config.yaml
intermediate_size: 1024
init_std_o: 0.0188
init_std_up: 0.0188
init_std_down: 0.0
beta1: 0.95
max_seq_len: 512
doc_mask: true
max_steps: 8486
Each number is 500 + 25 x the weight over its row's rms, rounded and kept within 0 to 999. Layers, rows and columns count from 0. Numbers have three digits each. The size before them is the row's rms in percent of the matrix's.

# layer 2 attention key, 256x256, rms 0.183, rows 0-108, columns 128-255
100:529504515500522467487521503512459491514504475485493537495529486524490520507511535527487507494490493515470495502504545485506523527504484540482527549500569487534494499508496461468481482530489505527484494480534483508484482535502472514489505484523506541508555520477509497524502489507547482463507461447510454484528484492488509494530557492499509505524503516499568493443512494508503507500489
103:517510492462507503471496476536479470527476529456540525497484484504490545521521502462488474506508516526550534491548539447530511487530503480503503532508505520488480493522487499464484480540548517476504492499479461514507454510495484509503539481534482493556468549508463513460459493500479525490547509480486532504467538528457512500474547490464528524496494497507536546493506572476457494513510
102:481534500519487515493522490455503504498535485510496490484522510495531520467477459546501510513501478488488527503521525494485502505497521519490494495465465495496493550482482473519517490517555476519486491500522513457480497500521494542488474502443511489518515521518548466515528526513522479499501472479479557512512529507554476506495490513521426497506489484484503507531473461536573533510535
112:500509495439488505514493487518505488474501517523518466484519433503516518497527530514520488518507500523481516539516510504499515525487504511522535502490509503531520509517474466486499458538452487520471519523524501518539507511497512512491498508487518504521500473468449480486454505499516532542464481501533492503447524526461476532541479473486485543530526457521510475463433519515456467506523
121:528517516483480499518486512452501469543521531485525492510490524460511490508500531497506506478473470524513498475436499529523490513446467480486499533488518510550487544516480518497456473451525486504503514534483524506526499498502481473476473524474499504480501506482530507512510520491493526488485436523510472458570470493508473522524531501477477531494493518482462514467498544521526546438512
110:516510501499487463444509516507480508514522530512511523488522524486498461530509460453545499445474473505524476523457489490521488512486474493489452532481487488506504539503483538542425531487536514510477474490457504522514517479545512487545510457496469521462508518527474493514498502509524493465481515530496474461508489508489535533555469533487488513518470510517500503447516534489501494510459
113:481489525494495497510520471468510527461450485506514472526432509492505475475475502516488486482483497451474522481513530467500517434520572506525547472496508490476462499487508495490546529512498496533506495505517480472482472483539505440510458484549485474490452499488520481522540513518486476485523500503483487547480535508475447517515525458509448502496478479452464509451496482493507485528530
107:481517542464492538515519496515524491490571536491487501491492478495512459500535504512503441491520503468507493436484517540509516484499478515511476505477528501482507477514467496526516526488483506532458564492502456531520496504486495487511455520473518531532483505517454501458503506455466472536447544519520483501530509511517543524516463510481490480516527514532514502511486508507527500529498
105:501518526534506469423505509498497518512528508534512534519510501522489480492479490480502522518459471544509508501478471530528507505470485517517513517482526524536487452487485443438462486510521497491479503490512492554465513455486547530486522525472478503536493495481518487470496464515522502498490476454544455490480484522463439535510476464438470498528571504504496525531482511511509508466474
118:496467509506503537509502530496487492440461483490496495514491494521496512485491506509513461494523555487520512528500519508476523517538498511507497497489512542463476474494478454491541426484446481516500538540498502508513483482507503474473489498521474485525502490501497523488532500541515530503469491467474503515488491556502518478451564440506511514490523483528528530524481538484475501478495
106:496505507501501492497510474492472487498484489501464459502497533498500516508493499524499514473518506482482519486502497480486483523480494488501482502490477446474501540491512509542508493477507501496495470509499496456533452494491485516519475526480529517505513537508527478533536532518480479492544487508432531488522486460500501505492523485497471543542450487439453497495522493510552535504556
110:498475512455508477524501513538471473489510502496512480486504502508473545486481528578532486508532507478498493511468516500494509500485508563518514512481532518523527499506510490523518540504434503467484506508515568511502486531540527507515482474484532497475545472484501498497516485527539503491512502478479486496487501532492515488478540508527465498509481503464539498487471495515504507495512
108:524490456481524529522508476499531509521493516552501493528518535515499450515497502463520536466538468524520483504448514482449538442522471472540542462492502494508484464463489489490446465523510531487526538477509518496476488515501505506510514487526479492518500516467493494497469518521455544511502521550485493511526521466505521506445497527498511495465499514477508496497575504506481524506500
115:506495575483520491508482521558490478519554510464488492521500468510474534469515506502539451522479504530507488518490465552520465537506473509501456530507495517522485495497491501506505525515504520486466547509461531549505537527492485480520437501468518530506551501499471505533485465516481528490483502463521491449492502575521500449503493515492529482530461479512530498558495491499506507505484
119:512495505512485499512498490484502506522558500501524511487516474490532485483509445515501490489475493507486500526537486492539493501495475529516499521517507483544503492469465511470459531542483515513492502490491473493452529518490489455527508517525484512491484520444508505517472535525513503553472457486523505524455493475515472496554534502419553475486525505525464529508532522490518496515456
100:496509523505473499525537504524497469493486503514481514499478450514448535532498442566522515496512472554493508524533500480469489511501513501511509537502460515489509498506493471466502505505477530504493507505525532447509484533541473586483473476465525512474492497471540516483496491505470494501486510555456536496524505481526525491506511509505548488528447518485511494501493528479530508522517
120:524495525466491461462535507476491495528516490483508503491500555499509497477493459510485474566480476469532495487552520469484526499510502521518506503509472518505471485496461469521530461458516507501514504504511499529464541521523515564497538503500498503526478510501506511496526498466508498510504501484483514482522488533521476512489508489496466473468578531524495548527490510484495516479527
119:469490469502507493487514506486465495511479508485490475515506484512467454480510511485486476536526461474489486531494533521483507494543528510521493487526455482505515534529516463528560545482528512496481497526510483532479510507507474537525459506480492507528486484520451517498493430497484498498499545501520484472485494506501521478507500488584495474444518504486523479468500510524512531519520
106:536537480506526478541501480487542504479490527495434514501504547491511444492491481546512522451482467479490498467496472510491468506533518533478500477493482461484500466497487509527547522486507495510521528477497495492492542470537467511507447501549501476497517514528484467510523550516500479469486531542481506503520486495542529483465488509499507483508494519486482481471509505499500459520522
099:534501478454508470469516488499486495514449524522535499497504513485469562512512531501517497488530486548518496486468468490514521502506472484487502532534521501513496539504502482491479524518534490541503439478520456510452492497531498550457530515473511463495530533532492491502482472526470489516519498495500522471516482486522508508491459483533496506490502517499513503490506523464540495505499
108:492479465487498440486515475491507530507490505522477516508488520533519482540487534489501538504476495467476500519491520477489513480464493510499520459498496518529500525514506499558474489505470519499566498538501526518496503492501517547526505480475495518487487482526517494479450470507543544532498474514487473486488454488507538521573436474551508473471552551446488480494507525510493486518504
111:544524533480507487506524493516514483511476511452503520507499486508481480495512490484473510502488441476513487498523482509495494498507531495516510537529506469553498521500484518436526524496533525513484514466490482524486518507531484515478492457526503476478453501478531494482511472435498451504490481515558491498545525482561473498513482476521502501525504485463496481493530459483475496473469
106:541481495511502489493495481513496509542498484481506508509479520504484552486476553509477514512493514508501493474525502496453525536503480506496487460506469520510500531533479470497441456492497505499505547504471501534534490509506507487556525517467485514514503508531507484509466496494498502435516457510532500451531511511481520458509513552522489528472493519457522468535456503531495511471492
113:524501558453487471440494494482497478516527537457521500515516510488463499497508519497493463496488438473512504441512480520505508494441495508500463466496490504472498542542538531538489547498486522495519503493500486510498513478506515504511492488497502485495545525560486499473507479501470474532522505481455510474488516539511511497504522541524508527523499485489514498523514503481494502531485
108:510503535524481531503505522433517497501543515485455545513514527490498511529480533501440487505500524482469567519474496529501482497530519530504443487482468486481480482502521536480521497435507484458494545480494459536493514503524501485458516536494535532549470503543469498515532502500543475547509462472477453505495556546484493527507526505456475476487508473500524528487497453511470531496497
108:503528444478525499493496495472474515509531484525518492504523502464502498503499537507518487555509490530496509513463473561492500525499492509495432493514497510556509549500507500550555546520523467525503526512504469484470510473513489504507453497499508529518567508490462481477517518502468499499489462461543520466513533551461469513499468472471479466486440451513507514460502479518529472480507
122:492504530494528493546531474507514471520507488491511534529499456468490549479502493480464506500470460518480512524531496511487479528506458518494467492531476531482474517458481486463480451535498524488481505499504512520522537514479449497476478489505487504519512486466517465530497532491493497480491505500528498525490536497527420480445502509500517475478487543516513502512494543490501516488504
123:473504493528487550527488499517476487453465510482512502517486494489502486523486500514485478488523542486504506520484491479479504481477502514494502501494536512497476539523509506463537523503531471520517520478518502463509469482528479456500503473474500469545464495501515492467535500523511502489507480462507503520530554538498513528486519500478439455518490494537549502453438496491478475454495
122:509479461510536481539540473448497495499516476492477539495509517523521466516522501509538518486483505518485487487483485513523486534517436503474521503462526497545540536498500479456495468521440516498569496500492565471478502483516461536501527478508490528469491496490508511495454517541526482466484473512517462488538457439530513503494519482501527508487481546499468498498519555498549473499487
113:489504475525489515455541473484514526510504515488482512529513487536478472492505458449494472526532524495543479512484514491494476499520494492485499470500476531522479470511490481528483469487483497496504511472503506495463516538484506491513514487518482497536498517523477481483486535507447543482490519522512524488505485561495496506482472437503445490466505494542491493500494479505503525497491
124:530491505493532476485560468503529520473478480493516484515465498513488498469504472463473510477523474473548477486481474473490492489513539513494506512497502467496484488462512482529503543523474561473498490479473503473513466479504494465533485489478499469448529498482537462468504478469521475502513500510490508539528521468536512496506477486534488514531472526490500467557532507505491486467546
098:500520466516506489522447479517508516493455533508490497542527499431494453458486518509496513482486501518469514501501513526517465522502520484487535503514485477533498509490480543512532499504562483513523511481463461510479512499517504496539531494513486504562434502567465487519471471500490481466525497515530515438441501463476513455510477576481530507491495440503495496517502500507498476515487
113:459508492484467488503524525504485528466475503515533555493522488506466532520530498518524468474520479522486531504512511505498515486466457458479491494509518503506491451499513508539445507458485500508490509523485491474515492500508501514492489503551481483506479453466560531470515486473570508466507490520475522500522496471530501536546532531513532492528538533484491506468493558476514478498509
113:542500511492466482537519480458471480461489493472497540478515487507500457500511487482497537506510462432490498543502478489484503519493521510509480498479472517516496521523476474497536467512458550505476530523470513508513472519527498508530523523492493511484528490523502507486549488503507483467451521497464498510541548513481490509526480440468499523559452483450498511481507462485477495487529
112:440484467526527538501513505445486503515489460492544508472438495455531507510499535506439524508493484471504476516537501519495492487513497471475530463529466495495480500515458551551512486475519480510508484492504490528550537518522467546531501506470473500492516461469506478553521539492504500508511531530485528499490505493496479476487529485519529481485482530486481465472481484554505497483518
107:499507466492521502513500491491484506519501522511536458498487531482492531498511510510531538504505489494534477496513484492522490481487521473472518479495509479537506526516480514503487521536522524478486495510509533464518506493500482488500477458466482496457499497467556507490453518479513496520488495526515521467507483459495465553499548511487475513490488507488474497503473549543512514444495
111:523514476490508483532542533524499483481515550486503479530499533513506509503505480542516484514512501488502522576487500489488478462511491536490529548504512532580496535500492522483568519518516449507522505496499512528461504510515472450443453495457517501510491508503419493502509515510475542545513485490505489487488504526548481501488490466475486485542515456497502514476515519495497498492505
117:498474490512490487462477548477496517486407508522487540539544507521476547490537542508511539475531487552503502493516550510493510491488511513493520484510530465516493499480515434490446532518535469505539512494520475527473479472498485465502471506508470498513477478521512497490498515479507496496496517503497485490530508495530528457518536536517511518481497505531558477468477516467489507516493
111:492500493536481507534482493500537517495504488542493459505482463505515477524471540503504565482486488481459513509453493521506528486486516508494441463473492524452542519522530500529502523532518476491494529489535511468475480448495520500541503520489481533488481494465509516476488487487557558543505470457512459507470468497481519493463478553472494488473512495481536462492492483520497459491523
118:510511533473507454467551459488564530509517503490533505495493496514531539494513475532510463484494484451496525462492534465529519438468494536479531508487519498552509476519501527519478544532504489518493485494488478525450521527511521506513509463529498483511484496511513456477511499468528488490521509552550538554482495491506491530498501524475486523527568477523493518510462511513528467512497
108:533492508496543469511507503505528511494512450549479485507466489528514502493483483489509503535507530462518479495469479494482552503508504482505479507505499535496507519474533454485536483514502523471527479525537556481494522487440492505486508481489501510491582519477497489517472485486477517503486501467539487572547488471520501491466480499468529464487492513499508491520550460505508498472500
107:458486530454514483470470485529499510492515506549520481517518516505523516475509542484507513476520516512524502554536490464495487480510525487509502502487518496501500511513499515575543515516512470513491479504492505510506506484467517503507538483493483490475535503417504504513481467486526537525511533512536534474490519521507495494509460542519524490510541500517507510518556453515476498500506
099:503469474490464516465523538517470485520516528504492502524521500522467499522510445516477503490505470539485500522586466470508512535477498496510524490508502500521522498485433476486462509480517479465488476482509504489527481496494510488500497527415534509449504497491502475510494545476495491531485481516483531490491490499526552484539524499483485483519484482433476499493493455480505522527486
112:491503527490454510491486474524516500482503526499492489513463480508490426466481475530467517516483478442497513498461484491483514456494540465527471480473453509446489489508484529454489494469450509508482520502469455503491528512476533508566538523524495508531474494514518501519509498489488521499501535508497532532501509505474544521524446501481476509541545490461475519507508450484508490510497
099:510503499511491482531512480496487481506502493515512495534509522528503486490494481532496518479476445497482496516500529521523464479491447541522506503502537482530442490516524514519471520492466490508534527503513493480510516521502506453513476523503496509494567498481473434567501536509519523504503486486474441474521523500462495477580530488487525500496515463484508508431475484509509498480479
103:502476507464492490472466520482474511459472524509513502477519504497502518448486584472528521516493515489489506512467464511520513513483525529488533493492484522529505559543500494558501540455490517521502514497522506500525492484522528495526481510483504519488496503466489514510487515506516521543489457474518481495461464504489482516531491467541516516518490494494497444504530499516482476462530
102:459508476526518478524517473464520509490470491527489494504440513476520502458480501499509466495479524514485523481434486477523498499517519469507510470505507462477512491464523498437507522452499466522536462501512510439480527465482500517488504451559496483507516477453525497472462528491537467460523490523524521513484472514478502522523443481515477509464496531514468486481490511530522474543509
119:518487554473514475513510481524528505497510489508489483511485512495513492490485478541501504487516493476494504479512460513523515476471484487516459499491515520470502518495481528472502524493442478505502488481506495488463516464492512454505501508505487449478505487499524495482521490492516503514517493469540508559536469501544511504482472529470484521530544521492459543531484530477541461489497
096:519507438483541524492510509472512530470475464531524528520483497530472458441525495491490492518516502564506530472541481492505517517511491470506510535474554480506517438539482456522497500517509515498509496507497532512478506496503499520514488509473498531476513494449500487449535505469515495497490549497500536507527521484513504507530529484511512558500497521502469497473523461504499525479514
101:508515507501511480495474474494483515478508495492504491508515496485477488517513486489503465516505557468493504483430534481520505504491545472519521515491495450509498522457461535480482519516476526471545536498471479485473461480514480449541492440507513516514527524562520488463500494513502495512481519453496496498497513513506514498523489494482493501566488486493514508551548512467537497464463
117:489498535463498481527518534551499505521535489557508490498509511515507487471509488532510469466522470496535500515560508478471549482486483491505543527522502480462493483472460463520482493503478492508510502510491552548511521496502487464566489510480489497482500477490472493485500533466497522499520548517513538508519503483606539482486522549498508504561538539486463511492521534483527521530501
115:496510495482519502478489486512495507503529529500493474477474463473458483514483501492468521489493514465516514510465499460480505490503527459493461516480500508531540482524485514476508514474494487480495502531470457527468450474493495471526496501475496489496518480522473503482497432491510507503511484510507491476457522503482513555542507470515481533538503468419472502493519451520505502511498
106:505516496459488496560466506513499481498518482479490458519495470479531525499475525535498464515495541543478498498461550511490471506513483524485517503517474543473493489487478507563540455494422490529490529531453484497533502513501478465475459535481492498509521489472502496487491539507495545498469476499515472463500513503489492484501493524516540503544484528434463529544491556504499506474508
116:504517517517498543554491516482489465503512512471494479490459502492508511503470486517483492512486544461460489502512490530503517504519499496512516508531530499449490452477509520451549430430480522508508524490502496505522501512499484505456524530544526492515459511540523525528487483516494474566474461439465444498533482471474471476489529479484560477508492508495487528545491486483474519490504
111:486490509489479521461529523496436526477494530496542503486515513521525506544538489465513444487509492531516489541542537511524497510502482537473543479485537514510477505509515482586511525470508469504517443461522524509537539528551521482450511496480520491474526494496477472515528519504550509520504469497490493498463501506545460498512530483558466491480504485505480486454464509519466520523521
133:476506520485462487483463501488509502519507501484473479492530492501508471476468466529505516490514515462526501512495520502495480522501573521487495516504458482482470492502476499565542512494483520485491524491497492503478468512471531505535490477538502500460485488497475533466489511496482502495503536511447542492473478521508553486498566481489561523526470446480493509528541456515536468528510
101:501514506512477491475543493482490503494482468472525540490459500511523507493472475510493498495498493472480485490482549486461499483525508581469494540485496472447479523497518478536463530503466540489489477505515524507484492488563483497481459495483507506481487502512460477531530551492456438483520495507431487533517526506491473521494537497522491526507515489473511508453527519530516538477533
120:500480525473532530542501492483517484472528484540527517512496508512500508502521505480502478471525493508519519476501495545499501458487460510512485462495530516517520512505526506531537539526499500505505542529493539498517534487519482511535463510476480466519501482487487504498507495480484505558492473491536494511548497481541511514473501510525532479473470489521478490492512553548529488459497
124:483504493501487468493467493525515527525466508489533504492524506469502533507493531478515494518496524531531505506431531514488484495492521466490536527514464474502503512472498522480481495485544494491547495504481526505498502507518485437502504485564506484518512518537489479490490511521487491385501522523580497462540492504495456470478472556507530509508483532501516493512537542480520531490496
104:492502471504484497565473505475453486514492471457470517508494484485471526534517494532491507496508467497475520485537516527495504484495463517528479490514497464472522485498491512441497519498517503504500493484522483512490505456506481481511500483497510486483464486510496533490486481510489482536493501537503477492552500508463479488485497518480482475437484525517518467450482539516513514481513
100:520482502498499537490471490558507492458545473497478500508531497514516504486518544505514516458507511511474499505455458518504501536498510505521563498500480495519444458478488490499484491473501507509446513502478519517556523518475493476557463516484518496539500496471490472588519525518498519501464494533500479517539482498490493541492466441535517466529472495532494488480502472509472507482522
107:490475504500496497477527497489504521493534505515525485492502487505533506534497526544514483489517517486505503525458510483525489510504465487455485483444518517552502513515500485542497465506503496484510494503524514523510497532534520566531529526418508542471540497506500517502462496515554553537496480501518420506494488466483525528512528517493531467506491516459505537505482474518515512479491
115:517505528476492487538490524532521490514489531489483504486534511485528514515516526566528496478478518490498541524515496488513512494473469509495454520520516535507507516537524501436452496506516488488514528505523501478454518541496490514457480492502551508507471486476455509510494527509528506471476549503494501478489509501528517517524477489505525511514504531527529537451471504501544476548532
095:479489530519529537537503467526483516502502523474490494503493481492515487495521518472513526505506532509465531525522509524517479523498546476510540494516492454482500527509497524479539470542532487501524499496492504525549503505511470480532491561498506485486474548495503530512495500482471503455492518469526502506539499470520520487511531529496520511552443490465466527510495501491503524512485
112:464531508470483478474526508474512540532500472504497509531483487492503466486494460464539489537491469533489464480514511515473507499472461497519467502477520497450489516496509481531486538480504511485515533499500506475448501480504498535541514527499488523565486482508458512462501497466450504460503541517515523485518518515490521492519434505502511487495518492512494521512508501501581496504551
106:535478551468526549451549493501513495477512486483513508508486558505481514473503488517509533463546528485524500467500482503495508472531511503509492529490536491486474481531504459496503534441459519498505461504479491493516472473506493470516498468521491481468475519527431495509516519499515505494555496488443481518527488488528534485446478458546502518524442449503472475504523494507503476509500
109:540479522526556492499474483499477527496478513456451490509513540520462483479492494543513538464499485547505497491529469507476503513490509470496519493498511482472504483527473499447477512473558524488478478492507475520493525490521489444536496476507512473498518513526501519557503485506537476472510446538485505502485467505466525467478512537488468496499487496522483485456527519546535542479458
111:500527491521479522480468508514503491501510511507455486520503486504483532504514524530532549481516541522482517498525499493498469494486482522474512486471510505551517496510539522481436525547487521471482482510498487487513451519461495514504481513471510536517482510543481485549471508523465537566528504484448499490479488468471485509519500538472521508546450458503528481506487480484501486507519
112:500502468484493508533490537478499508489508504536485493514474500492467461490472497523516525494496484521457516496562479517478503472528514494511527491489516529495500483508471512521532488481510497498479482512501502499481518495517526475481501530506478508478522522538472500504517505531422526507545523502480519528465500463499518481508510485505495500478469488449473499475518527494537522509498
125:487497478489532477525483514507489501473489472501491477499496490475540456455477550548507511538509503506464503512461547472504504486526506508498543508480516504528511501509472491499518488499460512530524498521474500497455497502522498534514512559469501529514490466464443513454474515473501543465533513476524436514447546497500495502506429497529514490555535500462469539510495500542498494500516
108:487479498510515537521478501465501496489539503468478502482492495519536484520518558482501456490485493507493474452515478480534515509526502514499548491486482497488494486533468490540492547534523516508516484453514517493482526470474481502543530531467527544501536504486467507501496520480490531499498509563459484515465492484538495501519543525494543509489445519499484447517507516523464475528479
102:491512494504503508461555535480505490509510514499484511512486528475520489506472503506520481507493469504513472482490526508513487497512499497517519491477489519537480481508545513515520506440544485517499482493527527477499503537526538564424502449499513544533459525468546512479483482521530496466505485498503483454461497508470483489499499499521513479462496501459487496511466456522492535560519
100:488480480486473526496491466512482489494533493499460526480487486494535522522487480493461520473496494489446487477554524497510516504548474533493570483481517506497494492487486505524511509504504514541505470463514521484518433466483520562510532531477533482498445492524516522491472494510494461563508458441476501502487513463505465479493545500520500509488535467482503475508540525472475481500540
117:502512508450548489454508530510516505501526504513515490507534525477480504511491505545511508490521518526508545482468527504485516494508514511493529491472476500516487477487465513494477483458539506473494496497446457543512509497503490488511480465472516480515522509581450439511521514506493490477509499517476498484508515524517508495478487506552515506533546517500526477516500491552546528480472
113:478515508503491479484492512569502496502499492475511489506507488480480574490508480512457511491515528512507527483528490484507495517483516502497463524512493476447533481474495510510475516498491518487478507466477483515524499480501499505541480496492495468489496453514564454472556503508522483473515550531515559489522526475545459482482489538524497546542501523513513468529475472490505505493512
111:495475546489472460436502545440522505502521525543529500506517487459507492544527497467462485532485481514538505471498539525506477514475527465474485489474499537541505515476509502518487530515498498490498490497476526496468530512447525447428479461510473493478514475509540501466522509478480467536470471448505485464492519511484452521532512511489491525492455515542487469508521530520479514478453
108:546517535520520537509548490547498502470474494500517491490489511501486523488512554437524493500508546529519493511494483495493490505476533483528498550541492498519480500496472508493540513546523508504509472496501504477519492508537489437473507520513515495513522544479496463512542511518506501465509477476510548544485523509521494471476493513448484528533460453466500513485497462447470477498498
115:514488554482541501524514475476482497451543539476505532460481535487539521530521526480472498487511525409496490483502535488522516484537471505462541475525504478494490484511501495516516493530518490492494483508500535542505510517518475476493533461540481489539470519497489507515511501508548492480549481496424497503452498495528469507458523479505485499470534481494536487493510529539509476500448
118:520498522497501517527502489496509477494532485527529502491499496542545512477465485488505530484515522508528507532474464454509503511504530481550512529483504513485498533518466486493510473523516495489467491508511579506507488515498527454545524487486512522502474495463506508501508506518552526465501478497559528546490497521484494504493475497476469515484521522490465510553479455544505497481514
113:515525499503520499484490547510540521513529511538449487523538522503467496513482471509517500480550494511533510493530516487515511489531478516483470503485524545481496479496535486449452478464492514477470490455500469500464474493482497514471468474521513507507469498567427459501510521495493534521523562485454459505470514523538493508475525535507509471492471490517526537482494476494484514537478
113:495541484520512533499489498499464476489468507488481496511517519481515511552477511507477480498507542472494500480459542459502539502514502532496537553497505496510497518484473490494496468480495498495542485501507509462464475481519473524455516481518530498529480510533529483520520503531472507457524511465483495512533498475549487510445536505542473488526497488469511543517528488467516514483504
104:501531537522499496481526528468499500517502531492494535504490530545507489476501539487530475469470507565545488492504479519486504475490447556515510489490497479499492510529550499557436521514489535505519511499516548515469522518458519505533517513482502511496490495493495500501503484525495490497502535538450535485504501498521497502539494511527470522503487527552535456529498511532486491508514
118:487504540506483445463478479520483530500514478501481534496468497533486504547520524567456476531474513509509480495480485512498479475477493503489528475471494508477487499487546549506481500490467488476525494471507504487502538526456518523517522505495475520501542506519566461508497515460517506506509487477511474533517502530460468511540477501457488462559502521522494498485516488485500456438497
122:506511520468472453499496512484449506466501481481507514491507514490522568503486521518504493527496493496472494488454512503485505519465504538520544544503481468461479529492510496513520509474464542531515476493471523498506517492530532504485534503473526501501529485497511497515523484518524475478497497486446504481513488497486509539520436415558490493529508464501516494501504468500543526501487
113:488502536457500474492511449515517492538509546477476484476482481522493539513489469504487545522526481482522466513495529446470526488533532492486452487523497510434543488510519488526533477487529496485463534497514497536499494528482506525564535474525504495503507501507482530478478491468509531465510528534501507526508504537490495506473514515520495508521455487474512487488536495525490493534488
105:499489518476492535496501491528508506503487505466474536517527472497496473497494505496518479469528510491446526465450472529483490516487442512526478483476505495536497455513527492463419488476475497501509523491504467531516492510526510547506463510511552540542484485512483492493507499485509495480481546511509484515496512489490539524523486475532531501494496500514522550523423468494517505500538
106:503509503494482491492481500470480475516488494469464517523460514473481521490502552508560518547491517498475497484485474524487490499485511530501486521484539479451531562520520509470535540494499515466524505516491493481483484465524480539497498516521473508491451504564477504537486482503463466468506495478501508466515490533455478498479472472519440483461493454513545494496516529479492491481488
103:493474490469480470503528491506480517496448498483518514480470515494496506495487493505484540512468488486538496498509545507484478495511491520497569467511516510483466501516510520510520451491513506487553537513515488490535507525540514490532527475495500505504501523572509475541497525494545482476501438492430474440508460515473554449524505476564549503483512523482548464509476505501499494503498
105:511519478534516492512484494517534483510491512491483450493516509538510474514483440513496509517512514495495510527423540514504493481475507525492474526492472527568489475488488514501495447508533515465496508529500510525484494576501514487462462504506511477490488479494502490478510495528514525474524512488499482570499513501560467509496525543481460494466531518492506547503518491509488547479516
118:496508489466498495511531522511514504518524531498517534504506485500477460518517454532507520507483454521477465456554502524481488509503493474503505459470522510481500525480494542462476521523489482501503496484525515497525512481506487514520459482504514528511498503540484508459478522417420503478475510562464468478489512496529525498525505520500541488504435507452474458533489503515482512511455
115:523492487491534498540493458492507483499515518522493491492511504500518486522504571473503536480512508499494484505452486489492503474494524485474522510507529511539510573512507508486476541523511502528503483506504502475477483473514475528482463494516514506507525515496484473498461501446441532497510499513520452529499495474473498564512491468490500499516440495483481514470535545523506507453507
101:506505512491529479503491505574493485492474464514451483476502536498491564495521513508500474498513557486519477516478502475517494524488502483505515489502498536480489504488505499474530441520548485492497454527540513525541494540473519549461544481512487505504520501486511499536486482496552521482492538500528520547497488468492505490458503467449520469489542495544507521486470499502505476478524
111:467478493528503488456536490473492517512497472501498512507479529499484523506501513541472491528443534484507511485538546480519529503518477482483502482485476510428490509489458541538518474497505492463532483518513499478521515469485495471534512519480449497473518529522508464522521482510532516498527501520476525501467491490521504477496507508477494493475487486515507484479493527487516497488468
111:538511510483526492506529523462495526487489481511441519514501505478505511459455502469503501522473482484467498462506511551491501524530457531522533478516476477542456453475500492547486469508474542509512538503507528497496528487504507479472510532520508519507533501459478505559512515501487485475520514507444473489497499459504478484488485463545502495485535464505531484557525485511522534481536
112:511507473476491507505490523475477489461502475517487528470489480538499517536527493504511463479509535493483468470510515443503546539528466489481516502503546518432556488511449469531523476504477506504483462487489513513523467484500473514522541476491471518487480469529482509449488486484507482512479515560492520512509505446533514493513511505501538529497515514488467483470495549481503500507506
118:493489514472509476444516488500529525480476538557547495497471472485478498549508428514496476492503476529499504479491477477527492501483500469513481457494547508498537508505531459460465483503512485476498469466521479460506464478489500470499512478485480518488469540527503471490495503473510509473492473499522488480528490481469547481533496536490520488475470524497492482465482523486521459502513
106:482457537483484509489498525508489480479487501513536488540494472495460472465522556470523474466489490499523504506485475526495500485497487482507496462514496476499499508473515471511519526477464528484479523507489525514499525489505495464541487484495485503476488461510482493543482467505486466539508490531526483435495471525457531474509464545524488508439564507500560434514485494477499456497499
111:512521509472521496501500497515510484502476520537489445507442477457496513494493537507472542524478493506521485473495501493503491507485514470523437495499496509524498514511483516479510469501501500522486485563480484511500500504455517449494477478460483489542477455516473484505473474503499516527504541521504502479472521510485479525551496485511501540505482474472461488501490526542471502502550
101:481457467528526518482465501486516507485483472492458496474525507502499515495489476518498507508514542522515506514488514492470536509499526474505520475475524542457511473497486472512473402471464530503498544522518515478494491503498544497468498497507514507447524510496561527526526511516507501482438479492497530519497514505512516474490544492497515504490470526519482474505530488516455517499480
100:513511496488467502496450495536480519512485501503482459512463507475523523471527513466476558483478505485508483519515510484497529492512500470477537481553538513505490502505536533465472507505493475553505480517495487515480491498483527461527523483532479480514460463500490532494481489495512511517526521483499484459526490462542436499507472541520517525541510476514463501501519512460497482561534
098:513517480515499478472477499512483508513531491492454502462508546475519487488504476552490531485498516493498502481465511555516477525488474494475518513501522472484481474495514528432491497473499518486493505498469458506485516524491496516496514495515535504549462509558508501551488511507474448508486515517458493498518469467483514557499492481462540498541552493536475544528520476501521542535483
116:492484514508494508525491482486483491467480489456473503489504507507506500475520488495508555477513462480493525486523497500505500490491475494510525477498478508472532515551519473433505517495508505504511496532494505436458475489517498509507497514486510480495425496492532540454507476469476479478504531511518489492512509478514450502487496557491533509505478530501490543501479530487533492508525
105:475459521528499506467504510482535509496496506493472504489537488526501513492501495470520511453483496556462500543466524513524508507555494496485489476477532529499533505497525456492487525416496479515488516508504553501444521482511508513492470505490514483493502471524459497506537468514503503499466514518552449511496509535514470491513490493548512531511486485536493484440512515507517531524512
106:475473503493504516474553477494476504534514515495508485497519508502507467530495474482533501504513489500503461518470518486511511482487489516501543514513518519536477511499508473507504500485506517488513489493513516467494458502492492474489490492512527506510507528505459462525523510551494504486489548483476516503522489489504492482497525441540475470525484506476515539483558550441561526545483
108:523511459532506528493531462485526498519500497533518521494526505534478516507491530506453511483513515519503497505465503499531495482504514489507522533507512480546518519504533538552544496504462481501523517500510539502461516549535526490472538495512532513500496517501459464552503472514531478540536458507517519516500504473513521527539513460520492534488520441482502521496517459496506536500492
112:522510470473489453510456485493543508498478476507492500494527534487496489494526490467518510498514479458505520462453516522502492484485498485478489485481479499498479487501492488501502484556513504480505508521467474506481485481452522410477484456525434508483497525502505502454530490467524473496472524462516518529511499517510542515508474520482558533492528528529509551512535506489522454471484
114:520489494493546531526474496511516499479533524534457525518484520504494500520472506544471494479523533506500532530522474490494488471558523476484500480537519492495472446509499484465554452475467500494507528502503490506487516492509472465458520512543521479493497503493458513543456502492500518478538474499522449471482502521457518500506469491495489468482541496489485540519511522515483512498468
108:517490501474472501449481499533497486524493514496558514460541535493478475507526451464471558521510478518550476497518508467509523472470546483504463516483510523480500491507509493457454482429520520469467494495493476486482483549532527537457515483502513472507479482546535506490517493476495467486484500485494470472535521515447467532520529506488524541508512520490487538471506498510490536453512
107:510469520536510512574498531535523509470505474502485494503472494520485473487451565522493521460511497474488479479469451564504478486501525462496491509525490522450484481491527516515533511510476521483485513486531583473480508516511513424485464512523488527491502482457545545506498522496501516474508505455499490530465463489504528473483509471453464492480461501455508516493529485488513513477502